config.yaml
num_key_value_heads: 8
head_dim: 32
norm_place: "pre"
bias: "all"
tie_word_embeddings: false
init_std_qkv: 0.0271
learning_rate: 0.00258
warmup_steps: 0
decay_fraction: 0.787
decay_shape: "sqrt"
final_lr_fraction: 0.0
Each number is 128 + 32 x the weight over its row's rms, rounded and kept within 0 to 255. Layers, rows and columns count from 0. Numbers have three digits each. The size before them is the row's rms in percent of the matrix's.

# layer 3 MLP down (transposed), 768x256, rms 0.0714, rows 158-212, columns 0-127
100:122168124132129176092129116097121167105147186113141095077133137129112121144131076137158095105114160154100125140060099182096100170149110122160088092121117130137139139133139145180147181120090130087176134165083100071146066069091124094100130141096153125043132162144165110110176079160095177106122112115186178140115121185141105131179176120159165121155123110128165107168174132120166125101165
099:125193077119123150143170204146116136200077125095099148120174135161134153138095176085116104056133083060068130115122110115095126119103156089098166104152088154182147120088120122102156156135167147107089185133163137124151115188159088126136133141148060142108167068125154148149118131127122162088148092060086099139086146125087173143153118129187122145077077149133055181127156172140088151103108
100:169127097143033164078145160142144142103208091135065094101171107068112109140117101162099132149090140098102161131173111116167100093143086124092120134126116155124120182115140135120120109149083156107097168099125137140127153168137146128134083117119113097162099163150129163136156105126145127126107134115106142115108097187171116077164103088153151073141122118107167106099155165103167163166164
087:106138101122140136150144096094166123083169131054112175109150120149116137134137135083133109093109095121125127130165104135071119128104121142099189127127077152127136062129120133078128166140069122129111157122145124106107099097151136069125096105204093134107148140090146112151117186119159113127099067164147144084093138179119128192175170135099125174165142072132132089138164210128200150173114
107:156119156082145140132151127104110092124166114136113124057153172149123101122127121102186111091207128095126094168093103105087135121122081151173140139167133102122129064184117120218093133146139097096142171104143154055082107177079132134095117156129139105084129209081185111142188066086143143122129109127103197110129118134060147121150106085133137165103124181126106174187148125139122132097126
071:122106158163167104127146150074157169142127067148179150155216171143135221096114114108135175122129141155094109151130112149150071117213101141195041157106086144108087071078091161075132075127143092126148095099101079107157106136176129132130125148124139117154129090121165103126115107135168135088194075080112096157136122128174150137122165102191080086233098125101101101123133153111141104110130
104:144120123104121125113127130143125107133167162152204167162073167090111161136146157127155141156067121146091156111122142191127140156092084086039187114140124156126129122151156167128134121095107192120132095090104124089091157159175147118143152160147088121149099096197132136142172197125112167125123131146060099107119032063146135116125093126144164072167153088110125166119169118105149138081169
097:126184156122123129093104111136076098137123116175131124157173158152121122105131124111188099126139127086149109119153069102097125157108108151144163186190138084133106149103083118080108186112060158144158118132108198081152074170156152119163142099171096109135102152088062160134101112068120152097215076121078086152137152156113168126119158100106130140190147140109104042108090071124133136098111
106:148073112116175152144088138101085145073109139099182110077180163171116173146112102175125121180176137117143134140082125167165148110094150125199100168106101096167129136121100148115128107055098070145157075129102157153143113072140155078164156081139130084082111184148178144166129100120154116160127078126093111133107072099054151110136090111125146141160143158149116227093120125135076145154103
097:118130133178082143116128096224174105169102104059106114047133095131153170107119121105152087090104134145109114101112142113156085061142166182108149072092117147130158162121173109105142139111129119143187110115104098135146117070179099133155158095180128135167091128058154136102119131147153153123168127155185114161155059135086084123105152132135158122088138121106172145123133163106128119088196
118:095093110126195155163126158118134051124080127102154144015137153142153122078114145129181172184170169183119116171117143095156124109129133047136162154071145098109136123155144083134141134093186156172131047162124126157142104145129098063102079149152096128163143117075142140077180108108110140091149158120148131093165103143117094159072140082125140100123128171127105131158128115087102159129193
106:098135160151201133187045161109091090093128121174195121117180082115127122137110141171179109157072095105137134166132155190119109090126097090125136172098181118118149088108125101166174187130082081122166090174103148152117105133070165120107147125155138139159111070143166088143134045130125107113144158079178116107179158121106139141150117145165089089098104148127145108087087131101146097097134
110:126074162158138092122174135134165153083096151076114080154146118132156158126090089123158180158129095105113187137147118080053130158157140139155062111135122107088174074124113071148155137155122200122064126133131181101107141183142159102164129108173137174091153130094131165167103068119146112119064120125145151145129131126184188124143091136132138103136103127072138087153155107125117105189130
099:133093168197178128205092112138137174080135103073150112112114087123150190066096152105144154147121115154114137094139090174130155061147176095072178146118120108202134111202148153024127113138065167119075075111145057136169094135098123110107159122048152126119054133126115119128143126128143115134063160086132097127069090129083180142163145107086160134126116126142142117181171148135076120126112
113:128125128205124159082077115132157106084094149130177127173155097158115084088150081135147139129159108119113091120144160127095084071158152182187126176126127142124134158080165128163120099104083104116118154124124159153140133166121089107122046148162180088119112063165152103114148139169094097083128149167136134137050185119119133104156086094134169108175089158124136106069110139120145119125065
111:137159141100121177183128121187148102146175130183121121141132164174129152143157055149108143106101091085145114098143160117090127121187108113132141191122165121127169135044119125139136118197112141129128090050107076107103151181096148158177138086141169091135100142117145131113112158137151084159162105068096150099142138150129048152104126132076137158099085146150099083134153135148202071106136
101:131131108108148160135133107114104121117131118105119074146126165105150065091092117067062173180121191130114190164124168144147077088126113099117145184130160163077093170124212081106160097139194195154151115059109153185143155107148150128035143113148150142114117169124153116081155095157148113117130139155159130145123186133085139083082120143124109146125146154196128099114136144137175104091106
112:141159149136134132114133190173058126137142113158062119114137124126136062187108129170095128136143144172160107104122121141160132168149158119109197163124138101141136170145111172122113134118101117144122117159154181118156150103118164092125188165127072154102124150116120043150129169162061189191124109090147101195075139100090152153045086100127204103151152121177160130089116063094123106071143
103:149101090119105123057108139099095086128067128101123102114150128131139114082119107140126187137165144114108088116148129092117069119131085117168160158136118090141173123045089071175181093108134144123124124128112166164123090162123123128163143132095134130113074123183131119146060098080097170031158160113173098064097149101120152075139167114116160104173097098121122101114087151133165115191085
096:172140091096115153122129076093172140077081143128238110182140161136147156136190137161178129151140154155185120134091107147097068150114135133108129152146118136194131097156104142164114153143141110139089124134103092090102099158066074117188080114200124136101165105134094127148136174098107082065135201139149127137105090175111202169121132096152147074150085131187101132124097170161121142115115
112:110190119126112178109141116154142102151141123185116091145145103148151136096141159127143129136120119108188079153062157140124120210137092071127134140168130140126153156172112125165102116156092118175069110118081141119110136151105166155188099084138135128149179130114156100060213116139141070096085159125155201135147175066209166172102134160116086146114169099103072119054097174065172175124106
082:098113126161177131083123139120183159163105166168072081075070139088104072093116109143139098181140124055139104138088090082130148170082146133128093174188099099161161113138128120153142054112184112136102126144112134116076165069097150107150058109104144140167146118120159109065124116116112147073165158146126086152165068106119169125171098162098093092106146090104100139144160172150135167153134
105:113088163126132083142133159094152174199160136100163133097123122170117082155145171131140132122201097170148125130097123169149081132104173163144112148144090117174119169065111143129136104077129142097115176150098098090064132146167116120150093067127163140130169169177146129134050178109098185081142068134169080148135115131167168158085090153146142066093147088141197170081141129082132088154095
103:152184124165100114113101149095137085123143131091091124183124104135108148123197123115149126066155127131133133105164158137084108142069114041069178172145123083084183154154178150111132128209103131149097170152150147154158126050118110117135129166124132136157132093154124087164133135097096156139158157156092048131069156089146082147148129144190109140126093078069119088156138139129153128144156
086:097085094142131162112047108139128151100079100159108172148098093154133158104134169096167051171078133097077090161097146098158169093125144084129127158196165162142169114090144156175111068112121074128150173155133126145136151113131138106175145131115087137154132123186176099072128125084152083132122100102144065199089150152131132121168130157119105165141157159097149146136139087127089148147177
098:145143143142166177124130098157140108183133129157188132090141084151150159154139153155094129117108090131107106103072114132145105095138059170108166080125104072154164103144145164099123151179159075161117118049158134083143054179093141216155085128116122144120190143085140186127120090185197111150155082124176062114131143154140159123146141092135071128111143136084135120151115152137144137182123
102:106099122197094117148162085149068118147133115094186025132148137135096048143102150151063125093123150122148122126152168141127125138118099089131170157133081116126146126126170084191093167162158117141091202158151165158114121100187143108131136143122145076131163135156098113134150133129120181130101116174161187163125175157213113157085071146080147113099100151094132112156082131106148112106100
113:109130117139101064098105113117124116165139125186126054110140206076090069126134149104145074111126108129113087159185079144129139088146148155186130095134116093144138103158125169147115100170163184147127082119180128093148107112101169106125116151170158081194110148095135173160159117080176225142076144138160132063108149172111120153092136093111168188155184157213129112136144150107121079096113
090:109048126087054095147154160106152077105092147135134151055136178149154101152137157142119160124092077158117118165098129085085139156096175072064119133217114142159148103086161129130141143106129156082178108203139142115214122159169114127087150098056168124141147124111081139135070084154114118161155148087126089091129091139108082124156126127142166090108151127150180176105133091163129060183114
098:109136157101205124169139127107112065183140120071110100124136158112108111096172170076100121156119101105181152059212123133140164080093185117145086084156089134117116129095059132119126141110209111127116142143105128177164144159084172073157135123154131175166067222120078147141138140182119109144104127142098088131135084166165161119114099097118145150106152122090136094109116123145092107132143
094:167190116104111145150098106131115122124153104116098170156116099099157114136129126128089090099135121133145089125120145122131100158100113197076100103162186183210093084181091137140154109126085210147170163125163169107114112142138158062134057082129098064156191147136164165146173118102164106175105159116183122115173129175136113034099149108133090132191117167125141099090111111133127151178127
099:169149100057083133090118176138141132128140112135178088166119122101139160158067142079145107048103069137081093072108154115151183131145100133114154172097153152112130139125100192162144100202161110080110105097144060131151108113097121092072161146083133157131078112156078131149167166135119065136168111099067151087122136105126137131108117080116149144122116101139101149124161177165108133157147
086:172159145117114082093093133070137126161110194147098099148104091116134142125019138163128109112112183115115176114099092104079113182142075145169063130156059167060177126149103140146095104133062112162142093146142104150139093116123108105105163109122151158209089106122141149146102125084169147122126105092136132094123132137121141097146115131063099098074119047152162111137118128105135133122146
111:154113124105132101166113110144142127071152124143081081112120064178141089108161133070075105086163144130081103187159155072138139159165179104119093138082149063110113100123106100127184113180123138115078085152170148162150154095176152189127097103113136103160110136111115105090135137154115131197085110091163152067090109175124060108146138157068177185139127141107132178097216172096166169132122
094:128101137112162147140166144073132085149108122157117170113142101149116131067167126102070058165129159148085149131119130159145155115126143113153155072109169127080119124141116129180081110140136048149099100174115138117184076093153143079123133089116159183120115106103157120118183179116144079088143140167143104132113149141143165135070183125162140107113109074126124141096141155149138082121138
089:107140153102079130143102147139076155118108134108121141216145071146137092086174142134192063110140104164172177111147134115151114148104155176103195146143197116102158096125137072146133107115113121083102157107131128123105135140079134150174145160124083099110148145152108123077193122160112134091098158177128135120137176140135122131141104110068137142191125168099126155094112085176141186137115
087:157076145165131118100114133079168157179157115111178119136130122185156049112132162080117167123113131096121195078164173146110124090101141073085109141156113156161116230177073149076155155173133090090128090073154098088108140141149141180097160164145118140152078109168050131107152162163121163101122137064093121154139111136173102154153109128160119121073141111145151117132131112118104154111196
089:056132112042138100175068064154154128158150130119177180108049123135120181139138094175201123100128064131126157159123136131148101129082077049178169138129090104116092125143124124116151178114167152129107137148132136118136095110103145148122127104162135163149117118134041149091144127161141176109135165141185159109118156193106096111113116133151133142163131068181174160164124086103097148081100
100:157111147167150181136165140159166127120068145150180120133136077098155137163083077140098177072171156072073109203142064117180121093129107162080110115215081129128123121115122105138053092113151095116134152090085098087067159165125145120076168158154089139132135129139112089172100120150096117137154118112071152203111098127177116158127144160115145127104092137137120116107145130175124143070085
104:123113171132145144149081190123111078144186129148169095102168092129105142140157119085092096152128097194133136096119069129132105129144169090138111166150191132112082115110142147112169080125147138143141085182118227099168073084111125145108088124090128119153112121094116097180133100122081127111152176188105107136145151099120089143105181122078119137184142152152194167148122173167042123163131
103:157097115174138085153128154204125141096155099075078075158086146058145100130132211120073147135105101123163116119166158129129123109067151065081136124124144100130152070122166158105105124116152145108153118103162136166147096119175099076127161112133113171149114141112128144145108182233110127133163121139116168125097153166123050127117116138113140133125200132134160150155135097128139124118086
101:155121131101109103165156122148104039122135136106084116096105133132144170137164111085173161132201134120074110198070165113119146198101143116182136114132179140108150096135124110097142131143106060167133129111130169093088106221098084171143142080136135168152122123150103124180137130150096116086116204070130116134144150099056119167189125152131112139127152076088148107128039158149129130152170
104:134097149152146136103121071122152147067115169112130132078119119128140159159149117061134176126167106147139138143128113179157154125113126196162112155124044125144188166153083146170093134161183189126149090063092139111125111118109134090075116113105126141089152073143162147145161108198145094115104102106114172117153109163145097180144112129078160154199130086089184162131152085169102121169108
100:098120137185153133108097121061129163145131127167096075128112067143086093148116181075122169115128160103133129142079130136098131109125179150111183130204096109106170062141119114131047152117121181120137149118088170159112096084164102101112135114125068114119069159067153133110136144130117132187161129174138095149130098107109099215119224079170124106160158104110161090137165131101096165171173
098:081129118173098091142078129116183097175104147132148174150123192073067092159139165192124149103076122159077120140066171118119129170085115173138066071102131131076143147080173121133146142123093153080119166115114129133119199143128199138154116148146138092131129148126119138167135092129117074169122166081215159096165149108117112153079102181174143102081184130066183131157163133123136102125139
106:141215102144117080191142114181148147137118154177080063165117123157132134136129160155077159115096147147133097151145105042119118158133141125116147166130106131133113108160100104116134111120106089129123192128120128077135108137149152147185088167160154183158105051134118202153126173115112140150096205111140139105182121090122136172160084153125093119056121071119143112144214105145163127185159
100:176155070129105113168077191125105130149148168154118166120132113128095122124127115080100136168154127142116144108141066139139118151129145157154090163083081106167107109068125155152084136129099126072095168126089162138171094139147156086126184177121142042131120146107128125150108097125153157062118125166182162088150189118139148155137123106127111100097164184101096108112102174116079140170136
101:081154131230131125071132066165123150161080091069181117095071133138086117159133149088171117137106135108129141123109103109100181115077157165116135145130102110151116139112081193120113147091133115119168188071071106138092171192121144148144091084091144121086131153153135185138138115168098148120103122137122141178136098176140050066158158113127186130142124148179178139066153158086068176064087
104:156133106095124137104141139137181191122150112117103118041095099079120102122098146096145151079094119197102185104086133146124111118180107123157140091113148161154102159122131087112125126131111137095078114136129138160121161156190174117116158112146164065089097101148089157148149132113034156159103111127143127132070142184131133138094074086151095141124204127084094040168160067118142110154097
105:148112111127164185128163153118118109148176089162197140137072135088149104076122127102190157167119117130118093108114196141153132117142067137133176151117112128101159075169104133193211145140159096106111151102154140125128225151148090105101134164170160156107119123093124098164156100170119116178110129175096134076195145138153159129107123127135174113130074113172093170146197096171119058100089
099:091114132124123108124143141138048118161129083119176127146096097106174141138142120163161199116173194135117130192123167127147131109186094177119048099103103145128090151118137109166121096186140146101175128069071097127136205098120187099127075113145131137076155152103133124173111104123124138122159098142158132105127152103125149166112136103190128172027122113128152073099125138170169137079173
097:119072111196173081130177139119133109135106080194158119122149083144082152132156109124167094126109154058136161114113147138173184092167104113169102150177188115110104116152152160120101131124127133151130168074166214076132078122085107117142185124132075106163108131049112168162159076133109150155188127136144098140133122137107151070155127109050124159137098156148133095152169127152123180210126
106:147153124096123145100108160037124135114109105064082151134137142110142117131122089114172144114172119155109134164240164185115118184101172108096120119041139113173133107107122129106138157138090172148110168137142162116152120144163126123123103103094114163158158149111196140103148136137116075139085053122148072133079137125055087116101096096075097109214148127121122122139135140135098116123164
111:107108148135133180129117132101098112096069045094152096106172190114128139141056111185091135115125160127132114080123141108128157136158140171125116160153171162143172124110119177071125132138084155157134137124203095176132109166114100162156118117130183136121172108163167085098115097161108093102092127143119113152133116164105086153068103111160143090126127109140136120096136109081084156160107
110:097123161172071135129148066084178118111119110144194117121109155150168128129160061098112148065076156179113143144128096105114163069137083144188116139108143131150129132080108133125137164168161103102175118168114116132116116130116133123118161100123175171147123080115107160119107150043153067070160123135141124095066138148185117109139160159089114149160172117130116121146097162138127103154142
# layer 3 MLP up, 768x256, rms 0.0842, rows 159-212, columns 0-127
089:160169133095117100133141137120115159139105162116095164175100172088161144141095102135138154152110168107140130138113113117097138159161157100124161107145065124131130104078059108118163147144166125142113213102160144151190152187145070139192155162166081156187160090174128142159087092117088148112117089096147086135083097143098099150157091122127083103135125105195126196077147121165071141135131
103:123087122124103100153192107098133088079112128096103085115174092061090101176124155168120074178110137156142185133131137129143052116083088084133133159089111097105137192179120104066144095147116117144114127139120057110123196190146167140170110212112128122127105149120115188078125180125136160124145118157132087133101083163135076134112127121157123047135134146157157190121195150104177133162143
098:129095077160115163116152151195145168117101090144090159176145093106135155113155091170131199142112096172218137117123158146109114127114129089128124165129123099069174196125162145112173175112119122099124122167160133086111142154114091138068132100106039120165180148133185157105131144070129099150119126150108085186198141120178118118094089177131109126124080123083135123117115105123080140130063
104:167080145089119120094171091056104102093143163136085138086168156142145122139123138133142124077157130126114064178085109106103151115130102183167152126205102095144156101135064152139114120140169102101173143079079090091077094166069141121134127160137148101112154188093206110167084127109137156147076128101109169146159157079136124140157080086089144131096159174105173168154140129109152160098140
069:115096115104126133142136125086055130118127103133099101094055170141141123127170185196153051114159118133151188109187129184140120134096128142085173124128143127076146133141162114123130141117106140091155157095118114128109113113138174151125147090182140152073123081127143146116164100138167153179094111123124114088150068136060117115144147128085150163160080132118138141188131130115135133101132
108:153102130133077145114166072067095151128129114118149154112080162126155155137152121168127166106148083079138151190095083107070127135029146111053135132145106138140078103128076164158175107155125159145104173085119092102053206139165195134177158133146134158151101102137179126171147124134119203125093147137125158104104083115164070137098187157147123121146120124104089127149123079125193154100144
095:069129146156177122084134138104155167119133184130038137128078097117131128159114106114115119132101154128103105157107134091128095153067094164107126121101125085120155096101155083124121086092120133076154151062138156194106111101141124179131109133054134149142147090118191105137175113126087093111113162133170096128111063171132114148155103123136115162160103114153124151158082151065163146113081
103:109125165115168164138082145117170097127099153127142136117208179151109136110138161185108088137174116074092158133053175159116125094121168122159113141096115036216106131089093129131123160130140094130093112121082117139142131116101132130131086104138107118149109123182179119197173133162149126154182145122165091139052092069129160141154052125157161132155161149144135145096109139113120132122098
106:134103093129114098160114107102086167154106091135164093154146137179148132122117157129128152121126137175151122108184094171160184118150147101142107139141123176117105146141127093111110120169167121130147128148136109096189185130096115126120133132172091110150085154135059072124143151068076114082131093138058076145130109088111096115178085078117147217113163194105120118159114096129086107175132
110:091111106081149093123117139113123074125113095135155188054143119123170125153154159173209161151160182130115104147077174095139136114047140101140141147107151078178092173167116109111151102069181126126089113127116109169115128207121096151078078124138110155155133167133125155104148127182138151128123098131132108096129125176143149101110092121113140097164159114139153166144077142130124100119095
104:127116179153175117156103102150138110091146050097205147124147164117077125109095183172173125165131090134120130116096175129118074064104119150131135188164108062095095083144125120133123137146153157110142146177090062188060077165116175098100142115120149122122116077131134141164105158129106085147117152085175131092120121148191177129110109117187137097140096125117157176138122118098136149082060
101:174132216130157115120112192130157146092063134124141113142148148141098169121076132112141153155133126025133104130143093058057169167125085091144091167127103091122178134140083113139166162154116143105093136108060156071117063169124153077155137091179160174115161165086112143129132053131119137131127115117099170199155144156193166162138127112140158051160130070112122093096139086136131091146129
097:161117149122150107190085076159139164049174170094114109131122100086104115108138102128126093085148122118108109145079128160126121100148154136149147168097062140171134109141133092061114131156103099111109086138098100078135101121167146180121169108114196098134067152142137143122114160091102143137088169091101159143149128097114163082167126154124167121135129096123154199188238111108100162110121
123:117129151218115121089099114104138121071105167142149087166151130160083079096113120154176153142117105097082065112163113112108095102149158176189129141132110127129122193147155155154094111139116140139122150142166097086121122158125102133128068156129097117124154086150183098130161141181124085113136171145145178161052145093117181113160070105120164045151106119108139082108123120154141143125085
111:138144186142147091127082189115135155127180081124094040139150108099159134164120119159128108174112083127142143080084149109111158139148134140083125189158176132086138165118133084151112080180116185123093119152045121125150158055122095097144124155167162120087093130146132135079154172132117188121168135082129131145144111102093113105136120123139060130092117146149136086133166149107171144096130
101:144174199147130138097103091085128131102114127167143110137121144117157135120101132071070194158116157099114128130107142104122143098126085110098149142156163137196072163115172128115132103118134130160135091069069095147131151134146125112107080075129182194087120164134126149108153122168178115176192129162161100094133128129115186057138139114106090173135150143149127069156140138119196146097210
113:206129159170150126099175121090096167137123111129173160141115098131137109142161157129127121104144133156137152122166105122159108152134137089124166124075138162112198138147180143101136125144054153155195146163113134180139129106094148099147147172150077127147133116148129106101134108161104078183127144147107086145156101098102090104116115077093223068163150137141077184082119121122151081129146
108:185093069116088166047098127123098076155095179096119149102153124151140131122121131176142151161151151050085096099117132138147094112148099127157141084127146124170109134092081073143162078151075124140142158070105205147105106135119114138183119159158138123140095098210130128150045126121070153149133128124145088094167092138149106133098179121102103139161116051137146177114089135136139135191093
098:106155097053140152125167071123113173121133113089165142082092168134154168121175151155154130145186109085142118142103109159113061108077157107168159126144081092112114127113124111136166177151138133092085074139122139123123130167103163107177087110154136106109153123155149096167122134087125130110146176177126150084149069142104096128078141157162111126119057153186178177138123154118087150033101
116:127158155172168167150136118147179116157154138176113099146146139131167131113116153151110131116117154031156102125104151151104136157122096060127125128164179125093159168176105122136123137158111113091079066175083166110102096131135172180156091117127150178150160141105197099080203105151156072115086143139122189132188130117172163166149080153126055142116157089094094135025089185100175147138097
079:131129117101126156111173178043117151130093116131143126098128115128160150136108187109108117146155127102158108122130136115071151156099141166137110133134113095175148116192183125154181071148154145195108118165186133125083128068088216123130113113155169129180068193098135083057158149160176119100095192104116156158146110108112128100208136149118164077125116126121100106126100138137139141152160
097:086118075143111127163098154084128132108137106081158134177103117076107143147123100145150148109150130161141107150154138164094159093195151173075178085158078110112142150132117134203127097149105147106181099125064088157147155156147110108141140161098178079116139160133104126111126158107167145113166115147123092120107155147171072156108148176147068110082113161126135092076151102173146087153122
105:169162100173142059150113172146147116113068138114135172113099168096139166132135108143101096128107147073099171121126126135116071136113105126069154192090129150137160179161141131115081176160163111144092096094132131167135100115186170141111119160167167136098204093115151143061128107106157175171141111152056089188154154120088074166136129175172105124097080093101123117046112060131126162116158
086:109090109082173137095122061122121161102106127157124133143124077144167171097150145127142115124109147120105135132180157149116142114068138130157120152127118115178048116076170145137157131115116054186117144157185147172119086158098085104141129058164118167126112093230107081113141192064091138105160108142142085133093173121130160130152093187094112147129125141165128176132123080122072090185136
094:124169148150164124130133145063132119173157074115141124166130143145190118144151126169159052099138139115153127139113120105110076097127133113104126077132120166118093084130135164134112150181127075126163112121139076116079105127132142150105103136110167078110157167098144152103150139122140099134131107125130110131119158132157095168177163062175136159108159174117061112110163126207141068138122
097:138099161118117138140171118195074053090115116157120091112151184085117120184129151154045120082133159172121095104119120142124145189112108112151133144163079130136144147113154101154126145148112122152089160170139131180105115102227132161152144143116096127126152138091130162121152137190105068142143112161108128162131084128144132090100083141072091125141099140136114150129107118100107125128135
111:161114097120128104107153112131169128180118140138102111150145109091098065127143106114133101116160145091130059191133095147108157150177138170213143156190113100169148094130132153116153135187106155153135100089175119089127066125104134068111150177179135083172130135148129123128169153081149194101090171120125127081153156080138067169117110121157190136190159111191093108117144160168176105117123
083:158148095140089095087098115117148121144144187124128088087165140139150106122136161121167191118127139098108120111077159081147104139136177133103159144193085142089123128089167139146079107145134137133165113156133098084223064165135120105142131106039187118160134123167108148102134100156093099132123113101123124120137120147122124078199063111148138125138173115125080174119145108147141118157067
114:159091113213036110075118147115138186095132203202119116110119159129132122153078069160147115130127119163114095155012118117167146149132080128090157136094136120150133127138169067137147102131077149140180121106187150089126166147206094177113099155111126070140175097113183081129098059091138116131156149132121113098111169088121063149148160160096140131110091150129129212131159112099147124143120
088:132144121137177167103171134078138173123111133121145143126106148105122114070130162145073140135091116168164122144136152101113124104154161169108119162149156144182130125140165117118122136182057182144139169146144173099096092166121143039083121130131122075115216125110157047129180194129137133182110157141079146130114168112141094082132118181142126121171120159122103061073139127156142089142105
094:200134153118105205130105195115125151146154145150154123146140100108145115164120151061155142082153156099097092079088122109133131151139131151139136217054161177120156121053083148129110090162139105123117160054049042115133077099138119114055131116103150152129149181152096092122122104103150113108136131103087118129136092132131130177125117097147150168159160072124127126147129116150106110163058
082:141101207153133187134119103147196114182123125112100129117141140119084136104089146184114143181154125119138153102079154134103065134134102133126134109121070106135145125090077131146132098096113104126114095185052148139168110136135099121135122181155154147139134103106134151157145117193148146118107108168129116070135129120087166076142109158092134042102146092083144103100138168144094115134136
105:161054165140162106153119077093129167172125092164144148132167097173186079160163136152177138164152141100132173144094161098144183113111177181172091181138174075141108123092139076175135096134099092176125117092115080120165152130129086107107040071140201200090113126138107223110116068148123130104081162110140134123141142137092092130147103125102127116115134216149124109072150154062189171094145
098:158081148132075125137130140123169106176137101153178124118099098117109111128158168175134106124146159201106110138139100123103145070068154115119150088106152104101091156173088146131112069088153126094172136095052168188106094136184139167105164106161114127140088097119152110159127123132092150191139144086149128171101155082099138135098185151147155135068059064089141119190100074124117103115056
079:173116117073098109087115125123105080152123082078094105139106176130079170114139152157160093047175132118163151128129136155141198107046126102170170189146162203117158125088133126114104118175113120133149129104105116162093176183131147098151156113130108132154130127082164169144191099083192063146055144120116146142102156186069133106123121161079168149165169107119136112160154148120126181163094
090:066117095137098142166121130084133122096195183108097148098169058130144153123178201148125117134154161118170140184212097168135116201107177146185152162109150142082150145083150165115182172136195143117101175095109096112183127149150098174105108127120138100164076155111143115124098137110119117154158112122208130132078109108095130140120104125147117103083160140154148065099141102164150066170128
101:143127168212163093074153150117067121129114124169088097171160148148112104154090157129090106096101148104049114087124128147111136173119176134131100132154165180156143111103141111093072079142092126145138130150117093120115186148177099085125111162110134085115139157149190099162097134136070093152133121111082132131123093052163132115101130151109142145101153158090070090102134136219152103182127
100:173127073144121175096151177118150160129130116135152117151150134104141159156066114099094136111144074073085181172156098122176154095105162174093088131182193139119139104120146058141047109130138054128147173150126090110100148171123140156105113151135108168097122124127106076158126129158108152135114136115054128169131164096176129153158166055125160142145136126133063078108102145148100144124059
108:150152164147157116146140158091143106113085143092079179144084110196151063104103141143111107153151139047144127137124195136136130117149111134147170125133061105149187140110132193128122152152156145118135108139121055149074165168160105116148123114130127078113147131149194159120158051074128151132000140094129112105129145153136105162100109100185108124140047157153118073105158086111153109083092
107:105082155134113168145146109106145113181177091147164124133091163135141145132170106146126086108133080145170102140098092111108172081113161106100152152073142151137171115091094136113107136129142108106076209103119140135141129078199156115099089144144200121080134136119162133116094111179158128198117171137088171175137122114134114154129149109100094125097073133104127134133072128130138146122123
099:122099131098114134196139071161147047091143163097094103128097105093166191091152100098174145150210086088096139206111152121145125201126164158163164102162192127136140156059137143089167163140150070129163111130138140130110060178123096152110114065122096138125125123144073093154141150152072113114134149119085105164142131107090140150168120139131130110164158062114138090145139154140143096161171
102:142077107131167113132093091124139142113121146082138147132138079126152165124174129091162139096152111159096158137146119122100116088106150159164152120132080094139153135157179145141144101087131153127081186072047105169113103093090170112083120130126092170094116047132164086168202171115120120091155117112142228148143121195138118121133148138118137134182134144094107108131178147143106163155114
102:065090096161155133125115134124166139146118147123132095153099129174160108150157144108106190150135135090115133139129150093154151137152160154121156177140112132121166076112220127133080101171145136144075156118059159163053110087145119153082094090134079109125109091130082138090170149156133136150167164180135096152135181127175123140112137136185117122159125116156122071141137085088187114106113
092:117177070091111213145099129148101094107118227144148134138129141111165106088156171154184135174174130121161145153095129139141125103156190106107131083132159145085096157117096147128094112122071118161143158136138093146105204116143084121081120122094119150082182112071098099171087171160178167121095189153174083194152167146145177142169083114140110105102120122143103097109100086129078135156117
105:088129112151109126115100175135123143108167107140100100084148122081135123193156163120111093115110128135175177210084113074121111082148108146087100197108213143088107106064123124100114110100077106169158116178114169121156099095086119165131088131122143088076170106048139133087126135164156139124159177169124117155122118122122091160136093118106111101107173135116181122142116115129117101157128
103:162145111089138118125077182078116088064166138160171123129142076145147199159188137159086126100100108083112092129122091188077126132114153156122133128116126138124105153171110119141167144160106128094137132081123144146154071112161200142116169101106198084105119151186096108154114147119148127147109129113120167147189158119136155147172112129094079162091142123079078126083098126075060152190204
105:108176145143115081092102119081095190151136111145117103178209091150115161146052109005096131139131170142151128082158127147138212188125120115114104141131132096157162149114115099125114097133127133151189079127145179104143131173125165149176136154123175145163086174083138107097204135132089080167158109165102108113182091097099109105156126139091150141137107142133104134101103060120131116153141
107:121148078153121149135118126189130205048107143142142141131128070080118126148116108166173148106116159166152195122121129119101108150181109141126110150145141091137152147121159142116133096129116136143101112167154141159112123122139135113114165136121167123099107105207124126087159140106079144165082177129131085126149169204140127059091070137178113107169176132112107073131151141124170172131096
101:156093158150134179217112105137110159170116185156173136118121129131155115123116141182140188128114172128158130148130135111146133142116122088076164089148053102176175096156065118125102079137148100087155173103124101173080182145117077094128132130147175156124063141164124065178087133132155133102094137219160118110095177148117195129045149116082101165158150085120133107125130081132119100111078
095:189107112152104121145148180105111050103164063080154114121057140167156103109112163150155146109130174128116105191111110149094164158141134118065115140146148167126121177112075098139152132083128136078141184084167117085129146098077115148171151108121096138135138163113126155142075162146145088148140140176108131099151104140070133117127152084153124137067166141065075160160106114170135176083087
105:085193133044087199135109118147162105125146148088131145146135151136176149150107167130081100141143135144124116106068137149071092095109111136099162118076075063139105132117149065122167134137152094096120146195117067167149085173182158171139085102177159105166104112140152117125089176096170123132124106114145140110142108129095173174107155160186078170125147158164129091118114096096118144075126
101:150094152088131128060146161043165071097075077120127115153134083133108140105157100095121116113161122145104123144199154187127117206140201159172137089077126115133084118112076152101161129176097129162098141132107194118126075130188128091171097096112117178142142159131148092098131158120095135117115096117154112163149150119070123152172131138129161121178162092073120164109140137107096114088166
115:107103125139130151105116096125107122143099067175158108099161115079106133142074108183119137125133133131118133106169122143105142148134126133128122129160167121151075156091142080086103096146118141122096099116217110102140093144119163081152134109150153151149136073162078117092120114160132126125089138152096109147158072150109105135114152079155137144154156086130160151123110163063089121098104
113:188119106160113116111141022143163121122124074139188130083119108119153116083193125173097119116105113122127135103169082124129155079166125103177164148163134075195064124115181147113132165149118084131137161135133085114167108133088145135125137099158173148130160102124115145169107151049116162088172066109086121144092114173144151118154179157090140165144201163062150125116111134140084115139124